config.yaml
d_model: 448
norm_place: "pre"
qk_norm: true
init_std_qkv: 0.0237
init_std_down: 0.00217
lr_mult_o: 1.2
batch_tokens: 32768
Each number is 500 + 40 x the weight over its row's rms, rounded and kept within 0 to 999. Layers, rows and columns count from 0. Numbers have three digits each. The size before them is the row's rms in percent of the matrix's.

# layer 12 MLP up, 1792x448, rms 0.227, rows 1469-1526, columns 112-223
093:460419511473385570471532425469486433529506472521482580561509484511548526518445544457437416475527557505475539437564440485537505540468523431492423554499477491487467510500501492526443593435480558429501511516503530537540538522571448475508589520496558508570513485463473471532552526484435459536537528541520538478488399503507472427443540525547
098:489460506541495521510557512503497522450528536545427540491555518496473463490457441545433543504525458547556507529517487524530499428493427568506541561536519506637485516560545502505524489483533481524583538488506535428488515510477577504516506499457511440549475547525467486557513547465466572559507551514519522486529534523491488484523480460460
101:413518534441464447540558482478419499476510543466499528476552451452504450493487498537474519493537587436511526494381501446454553563506484496483502446490467498546459541426479506475498437445498487511490462531490474482451552514484430575472524504463452491472517491403422498562500523508542483574483426487436472512491443470487484529532501512481
091:449420456517518498542488536513510604440428543527488535444436454507555495519541497489503504518516501445417495474467447453477513430512523524558523522547435506535502470463505497464585504525484460546419535514540455542464443511497377544441462490463446518547405498460497537604425490484484537522465554481568475489550555503390532555486515468440
102:532443499489454536460465527495488517489544492532472568494506470512445466480571496541507467523506545453424430549544495432541510484488510530610519498513423558545536453496457445539539474492535536520482507551477477559468468468484423470539492500437494537479474559510487467451456466498522533570487507482449541545535464561546473468503445427450
100:526566529528516470603431539521433466517444511487423537512534524413536530592483484478465523451537470493524436570486554450523528501484500489499523476451507454496521441386538490457429515447498478526563488569495482506493423527511500530516537451467430476524545480434425550454539459514391502474534487471506510422543455459485506471494509518466
093:551535420515559496478505491515504448492480452487561477455481604468502509572522520416480447521560547573508551492516478491455511517485472493415494496519509491581486546498483446451504469485507473441495457499459466528532522551485504484456490530586460581468521525566514499466551501498470481547437512504480540561476553453480451460440479471499
106:400497545416518500532537526493499537508500541469531511552472467563478489580519434523497473429503533491475476531486505505473444497487514481531582504512473509544525510463547403479551544486528518432489511502528474430535511486477503542501538416504449511560461554487430532492492479579480541476585492515506452540585524539479487483511500524513
105:502490495493539453492465527543467516491508578477531481482481538493506450459427577496476558466519501461508465512552503501458507483433416473509492453389492467502570555483500531494502504482500490529513539527529474458509569551480525528539538443511544481518496525571491533554480461466453551489522525507514513441518476491488543434475523520483
098:436511550520480460462456552490451453474515530506448513525452475477457493481512460430443524411465499471503491557488477481493529498533551472450500474457457400457468486471500424480459461500493484554521500519459530485461443510457584474509452511504442561474495473475509482402594553467479501555421489518598388597563516485532560476520513551543
097:536487487510479422566509525511491434522539516494446497546480462500548469569555512540477503482565458434453478541451522516449564463452413507502480460568449565559521482466446533422518540458480464509489518514490476413534467537455472534426486445494518421506437541523542513472516509546487557485479477485421420528469486474453395574430603505529
104:471499533439498506484513547544543520468549492447420587562429467524511507459434554475494485460560475425567441476502485496509474496514481494492473494526491465519585423454465468511452591536574461556485492465499482488461492530502463503425471432527469569463469523523468491530485458473433505502463505553587390481547580533458453507473415459519
094:484479507482535501474523483569542523477447493521426559530557527478466499494474485482520490470471465428410571504445535493504503523447467543529552504463611524487449561510423464530482498493586503475572526510619497472520519498529537503486506517514519453556464534458576558471545565461484482469444594522473459548512503475519530441535507535580
099:486429499430458516516494503539544590486526513486495572479502403520423513616476540516541478521468465547547523549506491467501544490454449520513503528503394417492476498497468441604519405532460539514563501498476536521466515486466537492479544530573516498501520502528480533510499577472465473506548464484559490545432500482506541462431431536521
110:498545492547521519491533548441491516509492512563489547497495497433555529452466502525477520505525494523619482483566521510542437489522568563529471481495467521540480538492495478456508512557480489503550482523532492531541493384553531446532582532474502562536579481511522560500534489459465545514470494588569560453579517533462501514514560472480
107:532497496518596494532451553501541566459506443532545517566498498521504533503464514558552492505504533473456417456532547546500499482505423491502553554464479536540460490529496539539477491551513522504494457489561443483517517493456488538475489438518503485505507535445500506509497460601506516520533483513493479547535544477495493469499508561503
089:518467475488603498483496503450516536505542492557561516491526494513503540557498525579447451489466474520479529547455546517538471460523495553546509521457440474507487468486470416501509483518523449498522507500475444538448530490467537544416504473561431598438500538547468476529569525522523617548427502529565465481507475455536504524589466522517
089:532524488536419556590494500506495516475450481471489469532487530581562609489500532526473469542544491546508514500489538532516515500496466511487495504505564477516426511450562431531459456540522469528420473487557409456485487561457512444554476522509501481497481538528603495483403516533521467488501569467449514498509525511501430611553543512489
090:547485385497529561440486488471468466529532490528458535532584400506517516520471443473524523519558490536477496469502451493591470570529476490485471530369430543443476541444465508446416557437499556468546534477468494535492536448472486514423473451463512575506487506495527565594531519494525493530561501476442523499500575411493549427547400481493
103:512536461468469514471443557518501512583435456524424523518511431455447480416506504519495497476501492498486515568518560489502410521496463480468513460463474509556538492495496490472506490417524547504596570466510438544418506490531415535501523499418457487487518568501515494477511536546440409453522513537483522459498497573523497535562580544532
101:415485503547517485460513557495517545587522489557531492511531493442507456492457500512441480493576560473450461502539520550462529541511456475530571484472509538529505520517496459474485561441447459521504482465500556566455451459518508493508486482516572587524493472493526535435447463476460539471461480527509468490494495460489545457511529551465
093:531522493603444470458532523448453492543562483522424457507496486536488537526559498509441499563511524548536466547493539477526460464568532452536499561484505459525575471521468477590520600563475567450492500553454503487414513534517449452499476537464490444534516554504515525505466453469490524509525527586487408482516523473569497491494462504475
106:428500505577558450480466491543542454452503553553562486488531516568502529491506485514511456430452479492486535513481429558542539506425471511489449477587484493531477414484508463528472440586502462515474502513428525586487488520466490519440482510467448526522535524524476537560406490553505495517439502508524547472526462469576476539517525521489
098:535486569507436568521509483486473500427480512512482464537575412452544488480515492473475449493473441482471464485470481439423485490535525498477460450455568499532542506547412511583462530539514487494456565470469523496598549485525525502452520519500510559532559459513495480551488494501465486516508435514514506494472529540460430517494433510474
108:501488504556495493572487462539496522460484485472518496497467473512496502533499470501511527552510539573346531464504490494455471545509500497432450511424501469382487556457496522529521600536507511544493539492469501501483497513518484496435434464609494532519384518452507460507512551509542485518506495472507507535444455537470520560472531508537
108:440487474471455438587508461510508514521462521567469525535574487496551536545489511628473550401503494442457516481461569525465481462535428531526558490540515427448518569536493546505469528500529550528481488542513460519471500488540454471472503503519589495516471463430515550504512467450520500461468526556489526512472496486554477504546522516494
107:443440507486452494499411477503460480570439503511451506581492482441539498589454495498481558487496486436521541455486538637470419523501488579489471543550494488443465464471531533493516521520501482535571495466460483466449495553523460518514432491502500482572446548530512538478521483534496449480418508464501491450496516486463501544510559520474
084:514492560492531498512517467581506470481533499499500520480494528522552530465489570480502476469527518468490497442545472483477474494520512493472457493439468497479492507450544472482509503418505454461493521471522588493445538551518531504517457523451557575471534552505477548556508499555499536467517619474546602537481501360569468546517451447522
099:511453592459557458524495474566436541482488480520528427530428451585541431496499527489482568472555418481540473502534503509433502512571541537556570523485517527508521441422510428478514517523488494559512473512441492540436551507435555491550499534501486499438489496454480489484460505513515496486529495495600507461445507429465480504526473539618
087:449510505490507493517532550506503495550516467499466375497488500499445504502507481490435511498455488502495457516503460515552518512480498521472511549527526508536531489567483555417542469534463511436508552467538491481524477499508456552462456482506520457548427510515515434509500485539461532464511517464439517578518511552546495465467491440478
088:440424462491510512534445488533442465480486505543529441443567514479550489509505566535406532479495536452502448536483551484552465466551488532522477478527391479501431511552442457523576551513540449477573425538493462513510475485465442488524529503498494503539526474477482525555497489503465522544501450530500414486483530471475424549477441487505
098:484527557431484514600504513467480505493561517499465545500522474556488442465517522541495477426547509501547530523494484530426439489514452486484511509439477519524454515521513498505511456565530539587492508394527469461526595446507517507468567571457419427514509467511521580480511516514503498473469486470450531442558488508499451537473554531498
110:491477448477516492580542569544450523447448462530492510527515431505503449484550533501475520469520615511487421495527518396457441572497520492479555536389507548525523489462382481521483515423482424559508548545511523481500446540541568482530542462496385494520488536553483447458460502516525421517467481482534498517493477534424534550505475504512
093:477501510461484536565498557492512521481498429497461544481576473473466531471465475510525506502498520471521469506498551439560551538454530471535557513564469486445530418522481458499473508485454514544497479594592461442490496549479522474519513542496545485494490573501481486456538495471502524466518456507503467473453536473432455539523512555505
087:433503524574462540518545523531426501452470469507516590462510525430479551466468534437510526494519532429476585484452536527455535521482457485552500499519516507508520462467535491502493516516532500465531452507480576508462516511528470501495461583472473501521512507517515445471502478511502506503485512479533535477532416477446466502423483482509
090:419439524529517531509574467482467485464494488606508471546410464544507572574497493477455524507508566460502466527448508484419567504469461510568484511595530560562480524501551487551523562464447521528550519422492485532434544491471511548456579515440475521499550479464484439552489548503527537463500446496504510569474455560558459414460535507498
100:509501563507513560505513515544521570572420508549464486458544525486495447477588501473444554509524495461486519438501493495381482453483469498553462497542476594572481509501460507537474480497484467494488462459486519501476423428488535516497517538505455455515539547416457521613449411505466445476469515530458479452604525487451486477431489431482
096:437492580495537508480472576436478513508441470455465529428472478506456508492549523421508587501500531441572502454475543508537552483454566485507471528466484563537452530462556531482432491577474456480571546463525491559517453552470452438523482472502473501515428440505486561555522510500464494526604451490524436538531471493473456490403498571477
098:489507473477476528517459491580461622485511465502462490449418500513510487483420438505533502549446510434447444507481554412500533523517539564524528506492542490543488549496474480521453555551532520589521514461555488485562491499499481486508573501512461542456570509491470499465493489496539396505574526425474454486489536496550551521527580472484
097:452505432523519436532498579472506489485457507489477475518465602540498538495509505478606476513466504483526438489452508474415548432588492473489482498550488567526487444522496573541465528482533498546543579480466516564521485483533532440468483540478496473550517484446585523535395548462448502530437509497388470451526524536466502491397461481467
101:500511400448451524489481499586512543496498491583559467435397548482479480478520548507548494475558483533521487507574474523502531500462518458565535535515513496470510510428433453432513440474440454498473377535485532410504527497565479429514542473474528510553456486473411471514449462455524506556428540518489497507525460513517510510511516461462
095:477501461510484502481410542566457556501474542582505459494448457537533476509539438497442446484529552512566496514457490497450537535563458517568541436440521533514471481476501507501487482506537451509471414502560527455489513419476513457549481530540457454558463455507469460440521520520500477522539498459465471477537512531489486507578495440517
108:431489533500494438448514457479516477520578466598487489517585481560561563474467481499487494467477546567494499457435506490519443507513515535508460495454415462526455423519482532442512483508472514433542489477523515485511523497420510513482515585549407557471442550555570521448525518548444513574491550522528523541520551491508456454500527521547
087:541438426549504520514519512486584579462482582437522484501512497469517452475505441499546459629519396539501565509512527476472493453512533545526518499513468531423489518559554490499505553527460486537492516497560488546522541494520491422516510529535458540533471532463496492504484495557537563479515622428446519496539504505539488533482505541518
107:510545474497470570536427477455444553489453473440508429498439507478521497520549486544490517533532467480487470472488542487566516566526482559521461424509477546479489511411543382568472509470570508510484561527488493471487483481488614541516498424544530496541588484501522505552464490474506525512537422447493494462540492441469459538489565510451
097:542482501582471477508500476497503502470507485503504563517543547539494525498482528471550554457557527475491557515521472497530470476500589526456529513500448517516526471489526572558507515483475432497558545428483488574467444574485479531428546451379507519478474483597429585439515455542430494527448518495492522535478534531504541526479485451516
104:499476498447523571479470512526466444466522493508534509505566498443489449511473555475493461496516474537471472467431440461430568501457497447495527465483598547529556541483467505499503561503487528453597491478469522467459464455527502432463557476531432506572515530504455521535563505480480518514436486511442439516438474470516487550516544461554
094:434542497513459470557460498532505452473546585463570511429487479506544529449459466443489536503505526396547454503475533457526532463546471528503503499537528519509521482534517538538519520457440442494543484564455470510443457489428496487448519482466451553486472418440585486480510507517445506435513532511545498464554471560523564485509536497569
112:539521483594459525529494548584514454499499395526453477473508509521504474467522416465479517474452486498449474535486554465569541514513532468561477429484396502525526544502474549474522432543493441528525452513480492469508535467508485567530572564469457535515545468513465500539427484550491531546474485572534525457483467457559471505562461502423
098:542472458560531545470456514556551513539511533560501555541519433507486526455466517474493429441494516452494498470504503483547532477468504480542529510522473518455504482527537487467507571472561516549497489499410545489506463461493556463483536505471573578491484525479515350462511521495523510572466484531489510480524481526520541551500463558467
097:533547528518441565516491460588513541516472455420483505564537528517549539439478525550491562482539530508459523585463501499463486530469454502492466503489494474483449520415449485537569432525536562479505493524544542508478470497481465474504554467428499509496488506545534521528600562457482438471515508478504483496510441527511478479543492453450
095:469551468566514513497498484559467548447517444428413572513548491485523495465485594533471517514491448465465506534555464536428481506461509460539513504473526462554430469557490558545526604551521506529527505453452468529587474451606491531430483542499490427485489513555532550550460474523508435489474424442452495502511495502524472484431475462477
111:475540531484497473577506450522507481483516446461466479564499462522462555545547569524508499526522502522583505549522524491512472447482553520489513520481458457562521521448532503509479529390483516517515473532521535507549512523503494461393527512511515478503432518457484519503528523499541501470511481514499452565538492534474422528515461456529
090:451476500567454455454501475470515527479478513515474581487502458529445555466539560518466427532510551452510550509527544513480544435458438482490467562390531476579514488511417463491536471520504468485500498456507485484530514497507561524460546555489404471418489510524481494474528536512494519506498539465526490507553501519487549524540575533470
104:475489488515477495542465516526442491472496494461471479492460498485472472528557461381502530487508479570549515496436532546499517591523548455474488485480430534499494434538429483553541547546551452446530524510515469546452442459557461552544471423491532521542498508487489558477461496471431417481532475464599452548562495533597447505518415543552
105:485478452513587465521492541490560486516491412488401480603548551552499553459551495477485445499515528505521509494490513452493459441553605432504476587517468506483516459479494533508516492427530542500486482496482527570475493491509482557521456520513493510480507530488488523467515488506535561540406421481476479506483469526522509529539483567524
108:493528523512512488504499496548438529464505456497463513476523477571506480565589459499451489503551377527607548493484471505458541492564485432432493475477496502475471552445474412551467524542451476509517493452494537539471464494564530568528462504501553478551542519512555534429434555439430469500467499511539505431514519442506491447451502563522
101:459543551495495507497514477434521471416507482488465515496492496452506480469462488475487527441491499472528517475523483513555548497544425479492433508497535521545448511501477482534498520556532503480501515484507487509501559505489434561481496566450505489489474561535546459512393453470501487539519480463426543467517544485508491460494490555499